{"d_model": 64, "activation": "geglu", "norm": "layernorm", "rope_base": 10000.0, "rope_fraction": 0.25, "init_std_qkv": 0.0608, "doc_mask": true}
Each number is 128 + 32 x the weight over its row's rms, rounded and kept within 0 to 255. Layers, rows and columns count from 0. Numbers have three digits each. The size before them is the row's rms in percent of the matrix's.

# layer 3 MLP up, 192x64, rms 0.0929, rows 130-191, columns 0-63
081:144125063156128103118130141158099167131142133101149159138117089108078157167177069088175157203093128124073094109160145110130110164122072116168126091156152152128140139118172114031128119126159112
096:081141174118144092092088162060182143142141161114146186170112167101164127091139107118092163117088182195125120151176062154119140150147093128113178155097092082103153136127124108122125096136169144
093:131144080159146131139144140127093174061144140089103136091134204170136140120154123188142066133095093116098150142185136104145171076145127158099105180174072158138120107114097104158100063152122112
125:129085170093066161108133108069155189157136156133131183131116083071123120107112144118145118121180130150122087100107127115189098115106100083145172137107172123172145101144138108037146172122093150
085:080141147181113103177124152134161094125117103018151132136143158078131128175138177073127130122139136153139158125161153129141097142104116136128110165127145112111153086091156081083144206067112168
115:169160142133123139105099126149157176213080130161157120114100056130082124125193150122150140128144167064126140156100073098115092101126109093095118101097111155173169115103148101101128114099074182
117:130079152117158109165112136205180136166108209139146093156143135090058098077145071095166171146186142107108107117125130122136077159107147127143173085093099147131160106114082117125125102132160139
123:132115100137121091075107081144143139104136105139172107153104109040153114093095183112129143107158151109063181210147170146132137105106084145196162136115156142120121102089110131115116179076128148
098:106126140112084131177118128097132191130197159111130147111139150142170181075108137129104159096109045102140146142119078165134134139131163170116155126187092141170086125082122096116076051138126116
109:108135086111091113130143111118083079087153088152106086104090085116115156198131135179104085125181095086121183143168168096099151064150150142170108148157176127190127149150175148164130144113129120
101:144123085164097153133129164109174111078115169141122144108103154076161109145144108113114092117085131111124141140160186149118082085148125142131140138169158173178139031106141195191107121096147075
131:128139139193074136124149150150122166133131084092115109105146148090131127106115158110081199153102145121117104139115118104080119145070113139193136092131126105177150200166100186181064097169122151
106:130149090162170146103134114144136157088120142112090058148126193146203143134122162121169102118129140072094181149131089125119125084058075160092080127139109117147120146077127143119179162159175102
062:173185063103114143123172110120112157093077127116175157162149149091147181172114130089166156145132144135111130093168122114141140117153157085095107060124085098152125098095173147151052129143160184
117:128136110167177104068109100134119189055106162069120116116096132135107150158113113178153157118107143185119089136139135136119182134139198132182124135161139123125154033088113100078139108146111134
100:155116061084125147120132155122097155115145138138108126124113107146114098191097092163121157145135142080164107089130157095163066219212112074131138121176071111158126102158151177122130123122138143
122:120125114111154126061180089137115223150081145124206169173103094158107118117145141092106147088115147143098110127148130133221178126133140087138130119145124138069146112134078145087114145130157139
010:096118142159142112148108175146162112149138152084096114161114121128165116185172090100134199172167151131083117232150092182093125144110125160088170170166138139110152137142130083133167138089148108
095:170106065124148168122156111140112138142166210124118099085172152093123121061092110177175092139179109111167111092131183128102141145084182107103127123109144128144121084149146159113188137093154166
112:150170113107145136146130141191150135097102130161085162132129112129125107119128119108209110120154174170102118080126119125109052181184100102102123097079123132209137091136087160146120066178116115
092:143137106125129130128111083171079146105107099113167153104099125150187150172147138119112139111170137133063168029161149083119104136073137127155075075094128145116153148152166127142118101200175136
009:081158086083123134138138137078126116128133127150098083171074145145095087116037137169107104112101121085116140115114135063080182138127098098155097119110119101131122143113042134155081105171166111
093:075137102160103123113185126157113171131131088200135109085174123105148142177191094133133115192084156099122132126132122100151156160150130156117026089161125096134125123132187128142094127116115080
087:127126174126115157097122112121159208133174161167148147082149054090165154114155142104132054140185118137123148135146167138110141146115065122135139074129141114122093205148122099129102122078101078
056:075144139086178125157127109185141145154069092173116125158194096187161116153152074122131136126141125095126159144087132179144142148168157200083127103139053116156106130085097104133114128141094116
094:113139181117074119072137117136198098137135160183115106095135111097125134070115148116139113163175124202119138127088146149165117055078146164049139066135141158181154115139135137139110144122118120
129:145088165168124115180105108128134084119130174159107094052106195147141161135160141183126127117123085107155102084122151137077142117129150159161094124105070088187108166145182110170089089152150107
103:099153079106169136095126091126092152118131128128143128087150183207147143104086135163117126090136107103062126176146089146114153141145060103156106170145083206144098138100073112149133104134075106
091:100080163153145122112153130157171086154144113143157126188195157079142122108092104122150142118078186115156166149133112088148101150087187134071131128105122103103212147137112077076128139099156100
122:146165106135112157143136141105133110113139110184127072116117136143154148149091132148149133170076144082134133039142145102150058100159147094153054089076150090131139189137107138202102116136171121
094:121163062164171121055107101122098135144130118101153148119176142138106135098144122138116170144151119192096105111163124110159155145109139095162080129161154238103155113142091130171141068113171112
024:136107147084110131072059113140099179076114135073111106117144119129126099123107145112083138076157086111144097072115133163082072142082165080082163152095042139134105101126127114111131103109107160
091:107135175153065069174166158133173126115145113126135169130122135154163131097139107153131082104120158134099106118182130091138117133115161165152147079182070071096164154109083054074166121135160118
102:177135146109139180088149149090155129153128159118127126109076130094108141019162160149126088064152099192154123136087111135101137126096172070154161172128144101143119124138072152183116150109134139
109:157134169079154168139117131200131144107128125186082115146095106143133107175133118117109112147086130123123126096130161082214115103093164141058119073087113166127130165187160127160071104097154129
087:087152105102107171129155191086159182088108140146114131121158144093139135166102123140109030093126145118108139138096126097169124105123157122127075076105181025162129136159146133123139159132118166
093:144111121077145133082142185137174104145069125167097132091072098096103107100107156135135158140053110126138110119139159154134147159109167180165149106117170057134161109125150138143076185154111192
086:190065137133065151090190112118138150134153174116149112134092105124114110064128182110212104091110182112145092140116145145156077102112122096128176104137131149109116117093117161133151180074106138
065:134102146161137112159089172132070084126111100080106133092163146109142145072162119134186039124149141202096182116104180110126151129179114098155147109133102096163127114135108065102121121140100093
109:139110105124139109127114184139111177148127150076177100113154164148137121086188059103100205122166128116168126142090079130107069060064154172130114131086128099118140147096141127145135173124136166
089:104101143067136130151100093133105146101184135177107166150156140130145075068153090098162066134142128122159090161050151099133112154135129171126170166125137177111121138098148122157200092180132096
120:130112149073131146050125126116138091119131101089110178185081121122059087147152144149190086152169171089149156126124154125079112153142143152134144079119124121180138169113075150094130162062126134
153:114078148148176161164141148107169113099096183128071106127081075135173139128137113118099173140029100158191134070137142117126142154112140174120078120171109127098140139139125110102112181167143103
100:147169082088104138072153130132146083101176091161173105160132126152093118105116141148128112150081117139111133124135161093165113209118110044150061122174191135121113154149118125047136131133127121
109:123174116163172115154159137057112173104100144087130155130106124146116100119147129122053151186183109138132131079105104183077127131191097182158147095108156119136052123145132143159141097150087111
109:138112095119133128101101118137134150109188098138107116201131132148103106177138142178167108145119117099070146093139141090223119078081133103111190121104113139114153124160147137095035123153124173
096:134131102075119179180173147152098073113088094172117122116133134103149095089115150175087166104187072118149141095084130115103137112128140182159053136162157136195137135147113093159088128148132088
078:182135105147094120069159129078079145098137081184157151191096124143127120102111135203123105116118130155099134127113114161107099177135152066109117131124133114147145126148113242164135175128105133
119:085098146096138161126110186193122128146076122182161111114119122114149204160162133163123146114139130137102071123119085075162079128090135100129150109110122115088160152191100146096070132181178136
094:035151144197166121129168113120167090136136075140162078103174098128118103155067112106135094104132130082129165134112153098153131126096107144147060120172135149115131162133159095068128171158142085
089:114111071131127135166111142122155048136084126150100146065131125113125104114137087135124116126156141149098157060102135059159112115088165165130102082120212130176177123141197152156136148159154140
098:153124081148101140156133099104154057094149160110105123173109148161130129154124088094111104154081111109099101099107192092139130066219192150110116096094133136170163101112156185138142123107162102
101:155143106119152098121100133158092116208086156121181138043070131109165152123098139110125125108138133138113171156158096137143146170109081105115141207109128207143100136135081154093104114183138123
118:130137110157114123118168110097090101142125081158122146085147142196121161147173165208080163098122095153083180142110148119073139167126150111113107141125153145130121132169069130102199077085090095
120:072105198135133123123094185129102147112133135125095156160110147136204158116155078204074150166126100157120120116157094113141137125107134116084165152166081104110130153152079103157107052162156112
097:120109109149052097078155152120114176108112158121125110109134119038141137140059104150144145126169138180130150145101103136125190069153173167102159116140152100162143065154116176167137105096152134
095:125109089175211132118077129181125137099098150108105163123142171174092189140108098152125099165082149113124148150159106167134127118132140137130125139162033192144102094102133157138125085121133065
082:083124069052123106180180123165097090144091076173127145135109153162137128133080143139129106141127128092185113119106114133123137160167102117139161140191109101185111144173098143075122186100078144
085:197139185093103109142143096147099104149151164069135126057130120128183149123122178158082155124085112126120117184143139120155130117115151110141139149133159116113109172153098117111052103189045147
117:150153115175178089068136126167151095116118159129129090128117139144126117075088106161125102109101098132101105152152155113150111098150109130108083153097184194130164197113045181198108127125151130
095:148146061082134119113098103137114067107117126184104086132135197137134152101193105227142119113170100127152117130147153092154132138130143109079159131118147164137119125091128112208117111087147076
081:110140194157097149094149132103174027154181123145117118105167128106113109119088119157106131119127092124160105122134131099090191077129130110191072168086166162085146156157120137180112127155156142
# layer 3 MLP down (transposed), 192x64, rms 0.0892, rows 130-191, columns 0-63
086:147136055134114117115138156142092170112152129121152163155115094111064153156175071102179178174090118122082114137160160104104111181112085136165117091180137135117136134118187094048125141130165125
093:152087096126117124190182110166077130145122087182143133060100081134070161157128142152107114161137109096138116128120149126120127106128121140137057162200184176170121136142082145125080139149077152
095:114226123145142081109131164113149165136117135086121165123134122085151107144129150053135115053111134115160157147133131168095107116105134076158134065129157089167157172110112093162169131108106196
117:094102141083136163160108077111182111119123140142135167151108108119161154077101191114094101097116116138125093129157098081130106178107102077179174112142179102169155173162171070138135193098107126
086:103185179178181137158082186139146142082113089134142130127108135150135108129144154067082117140118180138092173117138110106135123158086165157145116142115073145116099124078168086043096165118134095
103:107077142092138072144119120136102074076196129098163105095123233117134128126084137127109128131108095178134110089138136126108160155116111160152165168169127074101098149131111173157130132157189090
125:121114142140098149140140112192141117147158177181149135166176158123068093102137086090110154108127098136086102116119112102133057117149168105157209071061150178130133099120096147104100131138142175
127:082184126153136082079115096144133156122129090145132116130126123072132139105124145112201140094196154122051155179157165122120163117123080167137154164162149133123167113115045106077142138090114130
095:136134171125074068146121156158169110093082078116113175178127141138120122182114148092167147069160133193101124159148087110095127076112090184129138120133085094111116136118101129129124206111169156
114:105127105112144122097158081122061101082184109127119101097107079166128134157141141186089100087177156107140122124156175052130148080154110164192060157164141141164100136108164132124150158139117132
094:099130172137123109100142172162113155103142090076143141169167127149113148170141143231167166113108120112163122105136070127096109116095129104072111132099101045077152169150134077102131157160115127
116:168106145171077117173155160091131157146138130072156049115116148084116111176087133116147132129161143096122108166106065165109085115104152130119106106127184127088085153178180167137082124162132181
109:118198112138172099113102200133179155102086163105126080140124156080144114123118165091112137132133126101088155156150100186136110071071127130098084113130158107149120105097098141075174180179154154
062:152199035102105145110187112088107168114094119132157155162156147090167175145117137083162152123127154115115129108170128112130138100124131083110092093132071109146133092097174142140086148150169199
109:146084144103091175189157162121138053183135098202136127170161126114148114094143127079103102128160111093120159124104138111129090113114075100078129102080127143132104173166169158199130157103112126
112:167127055087118155092147160119104141116167144131106106122120106151103089180093094181120138136124134083176096078129166107166069209187120085119138120176067111139132099158158161130128139108159132
112:115114103090116151099104086107133223151118125143195201145070123131125091097118164129119140106126141109100080111129144101213191139120141113166127088118179160089112121130126162101092125098141165
007:136085103157157080095092133084174127137112120102124114112113077095092101143159087106129111101157100101092132151095103058154118192074107079094108081147182140162119102083086137106169077138094139
083:089123152135139123183135177108134144156096084155168132187111063091141148185172123087096131159123154117073145134135119064153117145117047166146108130129118065155132144088129136100075180156130116
107:195070120130164150122099137166106138110130099164074091107150115132077117099091114158157124117169129132178118119049153130119093130096182131144148106108153100128110137206219127154139098102163132
103:158123069120140128115136057157071159117115139110142159107093119147159150124122151132092139147186143127101161033152173116110092139102149130139085070073157135124122126168205129194116136159146142
008:110127134089162132171181099073113120140177115100166080122089147114081130167174117103129111180115117117081105060137175082103127113121132148193156145144156127154170131146078098077121163111105192
106:075141111137112126156181142150102167150142082169158105083183141116134123163161102129134122174088150110135131121140104095137151168139123154128007092167113061155089126116189124141089141124120090
096:099141136121100147109115125103158188113174137143146178069147073087160145105156143083121055121193116133132136168161144129105157166102077132142135100164129110134096210154117102098112157091117060
054:093119182103157134117125126155138176159066122172124125121194096129158119153168078157111121124140097106099133092063150144168129167199166165083175107118068120195115113124130125080091109117121133
098:113151149121075104089100106148202097139134157162124095080142119131104145083121175105166122172177092212129143129086142145125124069099141192065108070144119170140151157158140117165113126113134116
125:140101123122146143103120064121156144096148188232120150116135130152169130142124130201135129100055092115116061087136159073171121131142121147144116072086143166157114130156174129107098128128114099
104:126127148128119136122092160157096100044138141149111099093165041156120104165126160103159122130109080194130103112117202150102137143115116127102152114168138117089065146166205136164111130138156165
083:137173094146113122134123152141061179102107129117071113109095094163080148184154115116081162155121078131150086081145121198120180137133108102179137146132116186108093133116183143193099148142099113
127:114138082112122152155147114091124153093151156152138111119107148160165138114101132144131107149078172114138140057150160091174121125164121082171027101063137109120135168129053180166088146149148121
095:129129084155160100041119147130129092144136087078139146133152149104090141112194119109117217158158110182099173107138104145114113101116166114139065134172116200116117123110132105179134083129156112
016:100177153131138110093092098141130170129134138146090143055154118096124114106113143126074137065129116150140117070159150163081126180152185072084169150175062139112133091137174135152164147091136165
101:097141140123116109145102151065147128140108100094106214132114112090097122181117116091079161161125117117168137153145139160139156094122086098129078200093124223137092149152169147157080134114125093
115:172124146133158177112147156100174119131131140115110110122073129087107141032144132151134091077157079196160139109098119166084119119098158077135184176130126109097114130168071152183129142107131159
109:074191140170105111108133166088137142144118081072145132115118181096129134068128119161133121059173135107122136163128089165111105158157137120175142161194120102113128093101067143078179135182126108
093:117151085118089175130153192094160154096133151195123134134188135117158107155085136135113059089145133122104140122115107136137124113115156136146058106132158007175114163129116115159142137099105148
094:171059099108113148111103071081151152108160103168178167105098139200160118118158142196147132138135165103125086082105127060150165136151126161143088175106085134126125140103121132184096094116119110
083:166109115091137167114123117132078092148134158133131106148090120121120130118153138168163158181073086164163122086109123163135100154110178112041217110124158105094086134186131186133121132094095108
066:131112114155137091153141148149077077182106115102117110153197149080125165105203116114192051156135147163148198110089134120126094139142121108164159101110107092163110116158071085132120145138130111
113:119115140142185068160084201143133151125126145114179112124130147122160091097169099087127185121179136101140118129094118160133043072091194122167156106091090113116140122128166102130098162105115165
098:079079131076154137147102084139113153106173121170122181155168129132122099074110092123189077149146134126155088145056136090157093149116106182124181147126137177118112121092161134164180086157128103
110:141111087129100131159126094134089159147138187161129078087228133172150142107119145118096113131070120169151100088082168123135165128127140092130079139083131131101112117184208134165145096138099148
117:149074140118153092175139164104146140135083172130127133106087114077196100145158089125048186161053100129180147111115102145152096130100115128135124138154072096156163139138119132157070154161155137
117:148172081084096125087156133119131081118182116151159100162131126177099123103127126150121114145084111141129121123132141118164133221122117051151044143202175136127121152140093108068141124150128107
092:131068157116087132112117131162170071171128096139154122115151144104155131112105121126201111107110141130147122146131121081158107137070183083093096162178088109139187145103084094069164176130171173
101:154110154134135130141160154118077085177109203108130097102151107143127151111141119151101153151116134189191108122078129161088092184145157128130040154091187073106105093105151148130161136104117089
101:134097113156118148165158100135142127148082160124144113064158145138137120109107132203128112120199071130143181064092120075095134095131127138186056124161146131181146105161083098159093109140117159
080:171128109137063102021135108143067107112146111128158080153115133158105124104107127229139126109129134142131122112100131178113119137095179072136132135116135116137145142152128198180144152134084159
114:225130088112142166121142064130132111114131157090110114132111130169105134117113123116172076165161111142140173115125200128117082130125125158121152100137146097173066099118217157127145117097070152
103:061157139134183110144130133143179106124082118121176141074142109078097100109095130097103108115170104112143151142131138151147131162131098145144078111201171176101167127139161125038105172165123080
095:133131075154138132139111128113110067150109146128122122062140127150129102104135104161113104119153142130104154061083146044163116103098147148137098090089206150176169131120206183161129122138131178
094:136102119115182082177089142108169112093130152122113127088104138171110165137100161130119145170077054143144109100106158122076105133184193138098130113113050204119117176152152153130112155146140123
096:135128122114113166158138090116156117068156109155102114187187124161057103137117137142166122141122129131167096106093188132115114106152161143136112059148136045120154103133201127171163143077083137
124:188089061167142139110143112117072143139124121135106143127192109182138128120176157222114138090081101160159132104122144155114080106121088120114093133121190113083147137160106124130176126073154100
134:185153069128115116123180049137155097159125097138150104109146110127064098156104146064189116088134141094135140187111145165117113112132124151166084132091146169138129134102175140117139207102094152
100:107117131159061099062142190157106154141114147092104103113149111062130104143116104158153173125149145198148156138135125120088156012153152153118153127142132109120108080155094152168124130104162144
096:104140107171124089118136195141139158191109148054138145171109127074118176136170097109140144080070164100130132159153099170111123103096136115195170139146106127096122078100099096064135128150106153
089:057132069073147117157172120162105089115089066150106135114143142163122138134100137145146096147121136103160084112115118157142139183181095139132170123196096096182140129200093143073131173117114137
083:194100156101128095214197088110113126083138158095106148063137125177164142092108165147093168134114124140149117175144115091127113134109110146130131109153144141096091149177143099142073121163055142
113:087124182130137115141147081123176104147106106134119122170170122112092116100095153128097147148099047164082130146156133170151097136115118132079129132071164167102092198093122129163079202090160146
093:068120105126110078165117061126140135180170139131137134153082142148144136043173087176167174095200139110119169100105154100096163115147148120154104112126147162100100113083110166170124111097137100
082:102146171153093164096137131096181063111168116131127158088146116142128115112098120140102118114134123133176108105120092107106188060137141121223057171086163165086129137141104117178123105177136124
# layer 3 MLP gate, 192x64, rms 0.096, rows 131-191, columns 0-63
101:124174153141145144086050125080151140112121178039087118197145181158185110096149093118116143079149175177136137106136128156145145134132126111116165097091093085102135124118152113161153120115167093
110:158067109137110168130145085152068094121156119145112114126148198149092125103138124212143090176113103146076141127158136081151162111153120165082102199159113177139102094158124150096103088149133103
129:104156049149199145119106107180088048109129139125104054145185106168109099115134161134127161194077116110135140133111121111103183169128114136092114115102126163156149166157117142137098142138153087
102:127093085071118152122145118111110089141128143050124156153153139097114133133130169137130140117139111160121105114133194124147119135136108050081148154105208103105165067177138168122152168108129214
128:143172130184096145114147131140132178196100080157074144150123070158129128169210139143137116085105141077092174168119100123120111145177148106124093120088120180145158083133128095079136132087095131
121:129117118153101207068151116097148051129145122123164073182144097123094112091142090123162118137099126111125152130152157145186075113088127112125138116055162119167154125165165174065118159120153147
106:153118122171115129133142137113149059113135149090135095166091123081085080109091144179134132148085162132145107108105197104134147118127160129123142078091169081137125063162196185138083186138158135
102:123112096133143188126151105104091164149181153139125099058151121130128150045110129147111129162092092049142125081097150136136140209157175096135134110133131167153108116120163123112113048134127093
103:154104131135090150119146125071174112121115123111080087145090122095058120118180085160141124167086144128161124100125191104143068121126128140098142140066153108152149144199134135145059195091148145
111:156163063129102156149091122113140076120134149176091123080108136097122097103107114055115100141119109133099144155123193134148133140152154175147149129144152194192117095123148220160134089088148095
132:151096125136119126106158134129161100193123168139150069131129144076075095125147072120124125178132155118159149120093116150145081111094164091080128101063219097112150102144160123083123178107150175
094:142111098113124181096136035172076136105171111161081062142158136168145171146140127136139107101125085109135125147072089049141132138161082139118130146111085162128135183132150138159146094106146086
079:108161139174108190108113074122107129100139087152160100083171104125114114161171170163101111153154143085127133129057154119142126177122093096072152123093159149168113129182116178103081169142136193
119:098129117143126104072113150154139191136161106087107164106128160142150123107121170157110097050113164109104172186162123182182096098149098124157129144166087127113135139085062154125100094190154094
065:152126126169148169052149123157105108130139137095155057120147088102077111107133112179169122152123134109132093096116159185120169109050182142126157091055153109092181126125159125161140157134139100
101:117155053200138142121137108176107114102156133144103099093205148190137140085115116132157125143124110115094115140133147081086132197148110117094115150117153208154152145139092135175146092081134084
012:133175112083118077172114155126178135108086153107074167107055149144146139138132136128082111024118136128110178168138101119111076121129096135145103165169129118173114127066111080142109120162117157
084:083121146147145118179144168131153130155114103151143113200146067113139128183134115077124120164104139124094143124132115094196119130115062196151108143136119092108118154063129126092056186170116097
116:135028157122110144085139132113095136144127115145135100110136102080100137125130104147112144139128126118163125139088159123149130076073182184139155090158156079079141133203214103158116129106161172
100:145062110142137142115161111159114124150107123138117044184150069091079143147107133141108113147122175140100136099130172163139075113125127106140169125095188119164139081174190152072105176106170145
008:123096159187107099134130153112098177124141134097065140136139128145161131203144114099092131088160150098049135169178096176106126128142169142154112119100041150097096164080124083118122114114099114
089:161099162154111141107135118133168108152118135128115117168147110097107080110155061124106135135087165101172115110049166146139074106073184103105159124106158080119194101170140164090090151154119185
075:143059139132194151119118068139110172163145136146090159141108141163154160084151090156116138113116127157169177124094152132064083158119077067103151121132125085131104162148143164096126113204109171
058:132174042153206158126096072167085083124134119166126173118149138215110158095093115141139147144105099122143113170130073115061133139133120130161114116146135136094103140128111142162165086147120087
084:140112137112186203116182119153085059097165155141117104179125072086150076114117116147103119144171099116129139136115164147136083115116128167091152051094150147160162138191160139126145163100135103
129:157085146141095158123157125157178078134126142081106102099160069081114101165129109141130096129108148089144140123122204114123064090126140172104121074089180116159131089155206159108118148098161163
106:124158105141224110148086100111066165104122108105138136110110153160132090090186126107078151174153072098128154145102121154100136132150117171113131164143119140072045163120127181157115105147153097
106:115055156095143143129104106115175112138165092146162137182178191143180138097102154143175113081119167163121165165135127052147079136096129136072137134127135070111154141141103083080128093120154134
098:140125145131144152116141169107135074134132143140128116110163090076112116126159068147133118163084105102190131088121200141075106101124142100110114127096224087128124088133171117099069205138114123
108:134106136119118186143160121131154060146173128094140082138163128093113136179193146100122124125129109082119152066055138168064078109127129123142124134081111109161071137159177129098084153113140177
018:111143116098117144143196114147183131129144133190131101135112192168158129065100119152078135157136092071137149052141150091109166140097114127096091106122070186125138167096085128109124104115117069
098:163099126132114171108171105173120143123174131150160084135154139152150139084167127179169109092124152135095096111103133101106092159120165150131166044133134034112199116128091101096178123130141166
087:139103135122112153126165149138134102143130096118147107136146141129122104110146164171088111141149147097152123108045230168122087093148144103114167068101189067098111066129163175125082110164123145
110:116189153116135143164094135138101173108133051182093149110087153179183120129116112128083086111134110128058153180129127124136123070164142132121076096142103166138075155142090136155148074153124082
074:130128078104174196121117065155106159085151110144144103128154166135137094138102161080114137078115108089128169165126145086103124196179089103115159113111122187141148201113106154128126067141166107
099:174123089150118130156127072134133150086164110140147077108153148158157147166127108171167088157139110121140126075094112082118141123141128140077063130070086183152121189171153124190166107088132081
098:158130112076142143120089110137066075144096116142114113135105132127117165127166110153111155181105073156142116081089131127114140153125207127028185133110146109107121111216124172121097112110112122
075:168157107159142113115115072142079113111113118131054121111173193127114117098051136172112098125090056167171089136118116085120140135145179133129109141124110176197116133147098140163154138125070146
107:159112132071083129114154117129113090173130148129162087157179133073099127140117074108105181192122136135154106081076155118120109143075125121105135125076207088122160135144181168094132177116126168
083:192112068135124128094151125136102129206104128158135033113173108119067149143102169178148164166105089121148095113125148100102135107082143088147157113057139127116117121161123114165096126115167160
117:148134100164109142147110124154101152125123174172149092071232135147142156096103135138067129127075109157130085112088144109161133112099136085108100146100138125093134093200204134155132105183120149
121:116095149115121168119141130122158101133152166096132110173126162074104118110125141197099094157097154139160163096127168125124107159088129065118149099081162072121131095164195125054091192171126157
058:174092071107119195114136079081056147103127118116115137082105146141082118121166152195149065133149122180148091115115126089119176142149120109166132152079123117170136101159126169137138070162154146
119:115060155102090124128125121147188087165147094141145119124168155118128132109095119134181114102086140118142128140145141107125143127078185095099133182167104092112174163095111072046124190163167173
106:132106148145124145124154136124090086143063199100130118094123107118115145103118118153087165135110159188197089111079129137044109189159156138129060148109167083112122102118131139145185155106114095
113:113118133094126157125177115110143102138123110109141148175110112096097078077145125106113164162179117113134138138086145173144087102134122091064173116090140061096097089153210161047112164140133157
084:159096115094112172085138127207118052136141139076150063104122167142088150126122124159107178130144133141214083086104146097158116149082159131135176118138147148120134141167146109128092115143131193
113:234114082137134164117159084099112122113160180076100125149134143146110098113120149096146087157136108126149172096103185122113120117117136159128146089131161106189111084127205149128161148094064142
089:131121113165120179076109086111114126160210098132101055094185127182132122154125123182153121120080141120095116120048108050120121124133143136106107122077115111124151106190124138141159096146155115
083:117133129091157126146165101091115136137120093099098091176152112105145118127129076213102114122113094116102172118140191124138100210132131058150140121053149101158168138116139079116142174181158127
099:126117161126150125139150160136145078147109175101140101160132096081061106099153130154163125112110122116180104080133129136127032146061151153061111090098117104132146126213156131130150150171144165
096:106169149135086141131121166103151209089156127134109173118113155144150088121115135169090117123160134090106100189151135169142181094128088143164111123208117079115107098059145114163177112096112085
103:172076096125141185107104133146104107114128161092116121164171112075115094121125155150151104141107159123143072099123132140139066105150107102116143143091188088088199110170187171135081183122178145
147:137177133184134115100145086105178139129163140136124129138133142159102067136077151090202082068145146066105196173166139125123108136154098154163078116116131190115118112086117126101122127074116157
090:150069113112135129141173143101130112159176100122159067160130109121107126152133145188155122166133118080128178095074109142145083071047164124094163104071119107176174126167152130101124178113153139
109:124102123124134171121065088179117087085134128177096094102142170183073126140086101191110106175114138127125134119139170100148146144128142134073132086111102186188124159174143175158115088091154101
089:123103104160123173100130127112078098113139164095140073146224134094087108133138117163153115123074089100133137059141168168148123162114092112089130107060182107100159126148150162128172158120179121
080:130144067121144186103060086169082126101082143090149125132165190151151178118160111180131097085132093113103140104098105060158188154137145134111146136124100155168137135147096201134125096147127120
138:092107155102087184160164106124141087146105101121150115164163100101108106143145131135119190168158122145180124102068110172147089161113149137115178091081173099100101124102190106061107184114110094
108:103051158128120143167155097126159163176129109107157149182139126122118117085159145109136170133170140138079197055091154126074089141138140097134125101102176082101098105137154141058116138166134163
102:150060114163131118118099102148100139128141104128155137157144093103073133130179144117136133170104161156141105076065152112156120160067070102074188078046146119179130123149166132115140138163138159